From a checkpoint of a small transformer trained on Wikipedia: 3 heads of 32 (1 for keys and values), 316M tokens.
Each number is 500 + 50 x the weight over its row's rms, rounded and kept within 0 to 999. Layers, rows and columns count from 0. Numbers have three digits each. The size before them is the row's rms in percent of the matrix's.

# layer 4 attention query, 96x192, rms 0.0816, rows 0-24,32-56,64-88, columns 64-127
067:445571522587582455485432469508531554527474561483496452499500461568486433525542524471487498469540471548554505521510527443484421412454583484511437553460368526564614484490460548424510487358517479
046:369489546491515446443531510620515421487449524490475560467496526617541481570539480458507452449511581520552476538340445522466480466565533607549437520579521512482474519500600488456564519573492490
082:479533487515597460428479455561432534435512504471388516501469455453521497521511430473483503491551527527590479574529480448481449496550509529471473415492489493437557603562624468471552457538468610
094:492530391412496516435521547497553497538545523531534428536541517476505504511486604535524494481421495423430475523446440474448498552442466575616550511506523438507506480448486480476471462515490453
057:501469490478490540518533490454470412505451532488507436450477575575475634546516502519501449532483512482500549498393506527446549425557524428544531425496540472443537551590546507468457456598472513
093:459498549547547543388486534604533495502571573503519561591462470456520498584515550540528489485545529457454505568502510405427460597502547573517528531496586424490423455409495445549475558427575476
243:538576569549547425472504415505528366448470456509526451431523522499481402407444544555434459530412547439511537489524539467556475467465438459525421521466551543382495530490509446502456522468538498
096:356621532487427495472501437474405462543544466555441520467497516480482523447434400472470509514400449509471549596509461511497494527443419441511500583489435500389459556408481582473502522612506571
108:471483583538533456671478519474436520475539501464488421553493507510553471463399529509584488518463541431510437526534432589544475465452516540453458490505529468409532545551469519665510442475625471
112:529510533409482575491515529606502547449488481461470572429408413494545533459553462515546534460611459528521516495474489370554521601603475522429540431445609374484557441490500508569508612522565554
131:512517465649506420514514462506495519481440433471483449447526486487406484383454408472463450504502505507557458546561506538556432404411522409557437489377458473428531529532505564530526485489491531
148:500393514484488534537513506455452594500456516451526490553496459517430395441534425406465474457555414512640478499545521564493464503450588377443470478464433565568513486481509581533560498523552479
227:510577551568486443485494483504555338470541493498527492442569538467499448465433559569457476511390598468494567464439503442522492491508406503541432539447610511381478542513496450461427544461505514
120:539456555557466461542468513508483578539499500472491487506520525450442560446526400412472503500583412552562478516548492549525472431425568406548514490485411460484533505437521590588560464496471488
119:514452439411458603443504594492515598495525539445493444498455398491597516506518463391547508426537454514424436478564473513471494547485521420455572488497425524633522428553493480539556465584461426
131:545548552524442478529520546459531450434586449479510528428494513566435454469440577556521519423538532439420529438402591495569381511424447534546493519467640570483515526535459467581499581614404456
043:554551443478498569515530474480490571549510482493475399606507554419498585511503463458484520529507419483429537497633500480502587471539415378483558574451373387407559521505390600552518553519480611
071:478589477582534486546505516543477589530541496490463565582521401524487449517564486536468547467580473563513550493535579517469547490467531547441520518457425451583600524564475505488499526324494535
063:567583455499453534454503513569474588478598532454529457507563482534464470404544371486470533443500462560544550475559466440500519535503492463505537462457472446521596503507569592464558557381481541
060:475452566513558472500471615431477409506406583532520441474452547531572566504504556450574437501522540418471531528465454468423476461549562490583459475556501508462472469499535425560518430511490472
086:489548488521492436379469416525526459514484513468455542489450547528556434470451440463523485453499533474535463545514568490528398519468595533404424498523466558541525453500463461464447460511539441
077:642505491537441484573560466494534584552573570450401453485511463544457414433510359574480559473515513505544534458532464540455484512462542511469564385442520462547573492494534489425564477422360485
083:395523448425486443405435447553458510556539526466423601596532534472464480475475439578376527525483470548523503510573508558499538589479525478480496496498487506450547439488507534477507518509475590
092:570437528512535402489561399523560551555490461513534532478471602497488438408474534607530510491445514463439540506625483557481437619436472465484463504606528479514540436443433486517361450442411499
087:573538402573455526423561386532496481558528514501490543528520532526421496515519467585512486531498594510492478550503358462466477479538504471577453497489493499553521549451515448471488509476470467
081:549587481544425427495490507481541504533538440548534528551602515507509400483476485593434529496461484514518575512485590523531488493454457473503529508488478449455453539498434487458478544403484589
057:503468451476517472538457583461466458493520490467465512445480524417464579589480438472549440500441528479511428450442442520583513508517629431552464483488436576535450434595497571467505502510507442
078:496419410406586517482490457526515538488542334489508486525504431572438511527543467495545554537562600466462490416565474492453513495503545450393539404436403502529550518562522556464499510550497528
079:532563546624397524572424529472529451472556574462540553543519415525500483502478446438506477524478507514527509488586470547456480418480391475547491468436592572539425513514568443462553524404433535
087:485443476450493548516511526455483516474462508417468497538450536462463547550451430448516415474514513495467463490559444505500489385579481416513428548527506548519470523551566484538528460566475432
077:541503496545434534459390579478539479480503617475445554529457483363544462496479440464506465526473492503513456470564474499465461434504524495535541416542436470484495477526491442522569474435434570
143:531563561439491509543527474597566501418473423578556524531573525433501557480552540494500609525471481488455568486528560421516517528542386537419527522483540444441502485558458446456445534516487593
087:549452495495402474594484572466437525507461473472508481499478537615432442470553490482561425481532454536499503507513479485535449505457578482502505464558365501522443449511522546461487460546452438
083:456447541401416481515508589432442520471510558438477474404446467552385504549524376504522450516516519544479485537423506573505387457422595472551477564487534544510471495511544504464488479547523474
083:504542500507555500497502429483574493558505479556482467425552428435558556518500480535471571438458464444482493482567494558467545528570453568436555489554542417468586459475534391509479528444593513
128:525570549487493492581480492495524442475505517558579532529492489387484518476535582454495517527406477485529543468521510396521517480516390578537405494466527514424507476537465476399446510485528584
113:496457476616513461488474419487489433562499575415519410447418387593533387493496506526465414508478482485624473480524466612460539480514558533558469459577459515534538578401516533492583484503577498
128:524547547487476502569447495602491547421471413462529580582519514467478577503541547489514564513491467557439540551590516457558497507559457494379561447401522469443551448599380477453472529477520586
111:531536454602499482591513691429539508551533659535414490525520499497494428471498445524469456513456485533515563522593514509455470455366497461587508465528444538479440408453471517507532462468477439
097:522407405459574538455528368505562481489488437468480554486464442584508479486508388464506548591591507429554553419561513515401577548497542504456594511572490510551530594452564432510490536495510460
112:540497500501437509475475423470565433410394478506573462449458441535474533502503569506521520529486536488476495503484526460550476503492477523505498468563528523541461574511623498393494558537467547
045:592564506496506513495522466552546495531460542552533503551561427470513463514506515527424581466466514479490588449518569450504498540468440484509546542455531453426501476502454439449435583471486532
102:518592496497491466422528434528556480535528452583528507528571468485535478497502526541455599558465498501471535492499531482528521556523433556447570502490510450461535464486484449508482540404512547
108:463590461482501531443480480534533447489589486603533510482525442528511503508515492538472567500478537505511581503460551528460544562526475530459571557489563485524531470509477454465500506485482539
088:551444545432518581523449554441507479458454523436505517458472517470421594552505454459549455507445473500486454474493481484479432380521494449515471537522419482638457528597535520461539469547548510
090:444515528518518530401473344531510452456487436493414496440541407532503545575489520523475477507566528514461446529486583607394496527478580467499581515464521495521475534476563519446561476586488457
087:482530543542524466529504392509563466543551500512540490498529489535552443485511452529466621565509531487506519517451573474440477604465454609486557434425544452530571508494489518474483535450526551
082:495536507492554516463531500516564464469607573631549520537501502503558504526435615532431548543472479497483560489434475517462525464578441528511502460470546402523568504500486449504462507436501498
070:584498517513484487569459438454536473403560582565576445447452564484421500494581560464447561538437561438513533465566578409507502505469423562443505574635390473535451452482450487434420410527454569
079:465466477494541522489423505481573549536508480431515496560438558524588584586477394428551453468561497494533390464487477523486503541495546482485485473473523550495538522523585464661527434614559395
055:544440454561510526504411578389544498508431480462459425520467473451479511515456517496553452504505521477508486485427521581557463440455602459467521420582450459548456519558470553490515439446503573
084:453465494507588476576451566485473488480444560451486435554476402453505587514478431496483412469484536471508437517477522549477455463492526484494496431600527505563442571525491555459530456541503511
082:548485514487525517452481535565533603477557463459457476512593397423529581483543396414521507474619513459503544504490503549458502485517468524440551416581535407481517517608517507557382464567484400
077:513529562373481591589573517555401487418500559577580550529495456456505455426522526528524576516414517524551429463522548445493499490516390486427556599503560477533462444473515487397441480433433503
077:469461426472548527558428514519488477457492496468508451541470495514528525543454518494549455409438535474441491508568516492566523461522451389545502564516581564535494501494483521507478456535505459
079:474504499494492513379563517540454489532496468499561535441473447532464447569516485444547491502358508354523489524555395451579544496515565523530462514457476450513535528521492570590499453471523502
086:492513449496460404436475534463486483603542479507509478510496494468561449561465425433471435427474538373595490467510474635513560501448534513473478507454493506409510534508464465553516458523524467
071:544410488489385521435514532587477465539486533509504398501479499547525500494469508487520433406458531510405497567538560540457426507467548452454494487529563541512425545582507482509558492507492349
072:423381490484444512501574495526522481528487472446502449424452462461540476424468408545546445430483474498573511457451418471504465514466518391627454514550611528477576514579502513613446452550518522
086:529550519420461499582527428567538486457497412541494436530500488504503557488506518548559583445459498626479504458565517418431492615548402543503555456469488483500559516556556463491477523623538596
098:477483436563453459503424536506508423574537464484499480479483534418526448484438461547469422518418463433608484470481533578533504512425448467575464527492461587430472537536469574592546514552519563
105:452465517516523413477531452390527513544433509518472429539503464619420468545433501531438534494574432558456566546444433562508566403540583525493517466469418491490522509493529445501570483526515547
098:510500464619476404448456541504471447599488468468456435443503482509561459522485444497448390472439531391632504486524435560571542487462540478593432453508480527372506558499469547592536520539529514
093:489511464498573528477582535491443485536396530532455430415449400582422464511513620554499470568449552562468497503489515450558507449447528452574459542592464475581498490491494582343477506516637529
086:496480501482460518454458431560481525548472468463479503493459452580458483550420480449475516613605431502475656554492453538454523440503515564450511530489409537404564478514529451504473547550536538
090:480519482580514469484508451592497529586516545513513428506508474476494525699478461507527503529527522462500486444509405457533495537453526508538441354492366481516520522358424562568497470556603461
107:554601471499525496474510451544563507550529477578551458528548467456556427509534492506431549510469506490537599495531558459528597559499406525461555546429550469411520448519439448474442540472490558
055:551504497495468496556388441464613536433486435507519437455564435383526567551489513386586524547556438470520466495472500551579486488489555560474546393542413478490467491622506502659503425464528588
067:513570571586480492487485441531586498572541576539436511475516572525545510500528533492466529544550471534472601530475490483485550502525457569448541488565546480462553495457458498574473489481445531
074:581418535457541552498468555540441474407497441468509471472419463501482499457535422518574437444509495493451432481560436501564490498530479508491514504532504505470536503577506593489500454567454399
087:458582592518463509430481460436539450575471492424500544506524411506556576510523455362521450473544465457542589545440493507501459510527525411513498465460527582454456494416514502538615581543487478
078:420517474490529437496525383485578527507469576523480574549508575532516497520522525498481594562484409460490566491496539493465471475432420583468563547535523471485456510454555465409505520408408542
073:576525494443530532506469489539494495509585514541539547529512347438471543482456483520502573471513381593488605478446525417484501538502470521562509512479510442541569412462551442526484597511475550
071:558507511463446471464580553531568492491600499557487383526479469524462505569585486422448553537497472552464514481500488435480486493420495536396496578506558509450443503430604407456573544479462527
077:562485500490548554535416565507511516563470509494484475516479486501549595602434434435476490463541433393366532502453496491511531495514509426460496529418444466570487516515502452477524521587585485
# layer 4 attention key, 32x192, rms 0.0616, rows 0-24, columns 64-127
141:517415518476543531528474549457419502447466486434493492463453511503468565502513516483562415476528502511487406500508445534514486471512583456501449490519485535526458526529553534520575462546485462
144:536446471508552491473458523507443478414460476464500453508442523511519526508514467499551395490504500478534458517547371528513461469529560404484460461540573520478459519506572497494541443544482452
110:551407476451551491483418550501470533433423473456446449472444481463457560566553463465581465457506439505490428448527405498462449523540559448478476466484425531548448505591531521500539455525499460
078:538569498500552456425517491541469497522594452531417595540500482608529500546468562481509512513469598526503508491454476479510587524516517469526459483475559491326511519439533404444549448523623537
156:515471486557513481494488563403400488476442536395500495503455482543480526498473437475540402466498466451474455471543406534462457423500548440544401471533490513495457507498558568495541498492473424
093:448482540498458592617530510483446476489432470491409493558499490533561564560500417427485451609473574493548405493492451530566591490483513565499474450447401457457439560548558474396562532444539520
067:531528493557494503386451544373460474430485528462610542373401535521459452378529581491549523469541476501542567547453549395505463538510485553551467427496554509553489482555504525521440560504536523
092:525408483436452482530556509505534469452556501440424528424482470518543526412465484528523456488494466537447475397497490477538487580474530489584467450494482499462469496539455587507567580508469542
107:508496502498463466572484503479440488452469583352508488597494494506504521541479401446554425544565516508422426520541418521502515419527587463439436579601526509555462516483509460499586525451478473
111:561553486516443542516489464533559479578535522495567547548479506486557512470500513456450596586480516435540584550491652521577515521524453539405573493438477441416502492489445441522517521505487577
081:473523495553412450462416483552449481457486521518430592584491514540554455385477472523506496459459479505568489468540501519639465501437471441455503449602648620462509549527514380446482488423455577
079:505439454427499444551549525476502537520502497456434463415556488329572500488560457458494465487516464475550531465548565451514480559489504558453458392474465517461468477496532437438538450424536533
066:555485508470490560576439505498570473589467468519490428650476493473457428517455517488502538425493495490486484398496532453448547504493554453528410566445573536516422514510451428374414407594510415
086:435519465559499502558413454560431485460447419506387571604535477423485508496563460502457496527483541461461526478522367602564426529485482540462414462510520502487498607511466490367601503395476473
083:405497466589475471559568533564481521486570485466432569581547500454492506522500399489493516515529474541527529483584498525498484561545529584572520451435465494511469556556582426465543547401499518
078:494491433499383435576501518426474495492495582473542493527494540566475560451572569471483493501538549543510465554517486384527500500483537466515578519537582467552422529495462513359486507417484505
080:580551474469520521493543458543595563493514463561596494568575495430530501528519562517469638516479451476460572496539495501499529575504481456443567508419541457448500445520422459451404501557474507
093:571457496474492491524494577443516529452407424445530488508433491473437577487506499467555500447528432485486487473476445532421528461510589416473516513514441487526434488553527569487548455516470502
102:573574489442604521476542481529507556474546563546559485523553447452563475538531481507466594500442414474534538472561456477493558567512478526432501503483505379503507425502453485485432517484468503
127:496439506516503523484468524438430484455511547424486522539434464536529511551497471466533375487476509458515441537489465553470470388506554497472452486519495511512466539539551538536507451506523419
093:494434429499495511541540507414482518512572416549613521476456594512383407522445606531438487576444499466552499501554529557482474427474510428475426443441502481581461491530570484502460403567445511
133:545578503487511473498534457542565515613548553577560522464566535509526459487462537528478609546435493527482575489517510502461506568476471479522564487513538400469482472422445480571454492517491526
127:483526483472511537481569396501541515508536484576504505552543488512519501510496568541487583446498501459451569463499491446537491560522494520545499521392451481503526409518404527525480549474454598
093:457560551485455492482590518572459500496499571420543498564646506455526502462486543539487547527582556570488619492541564527486476567469465566528547434552501392542489480514484486548462485547450543
107:430471508462528480469547584458454520486492513435454480474509452503489517445519469553552441508505533513516369503465388612478500467518505482530440483573489476507444567474500489597541449586509532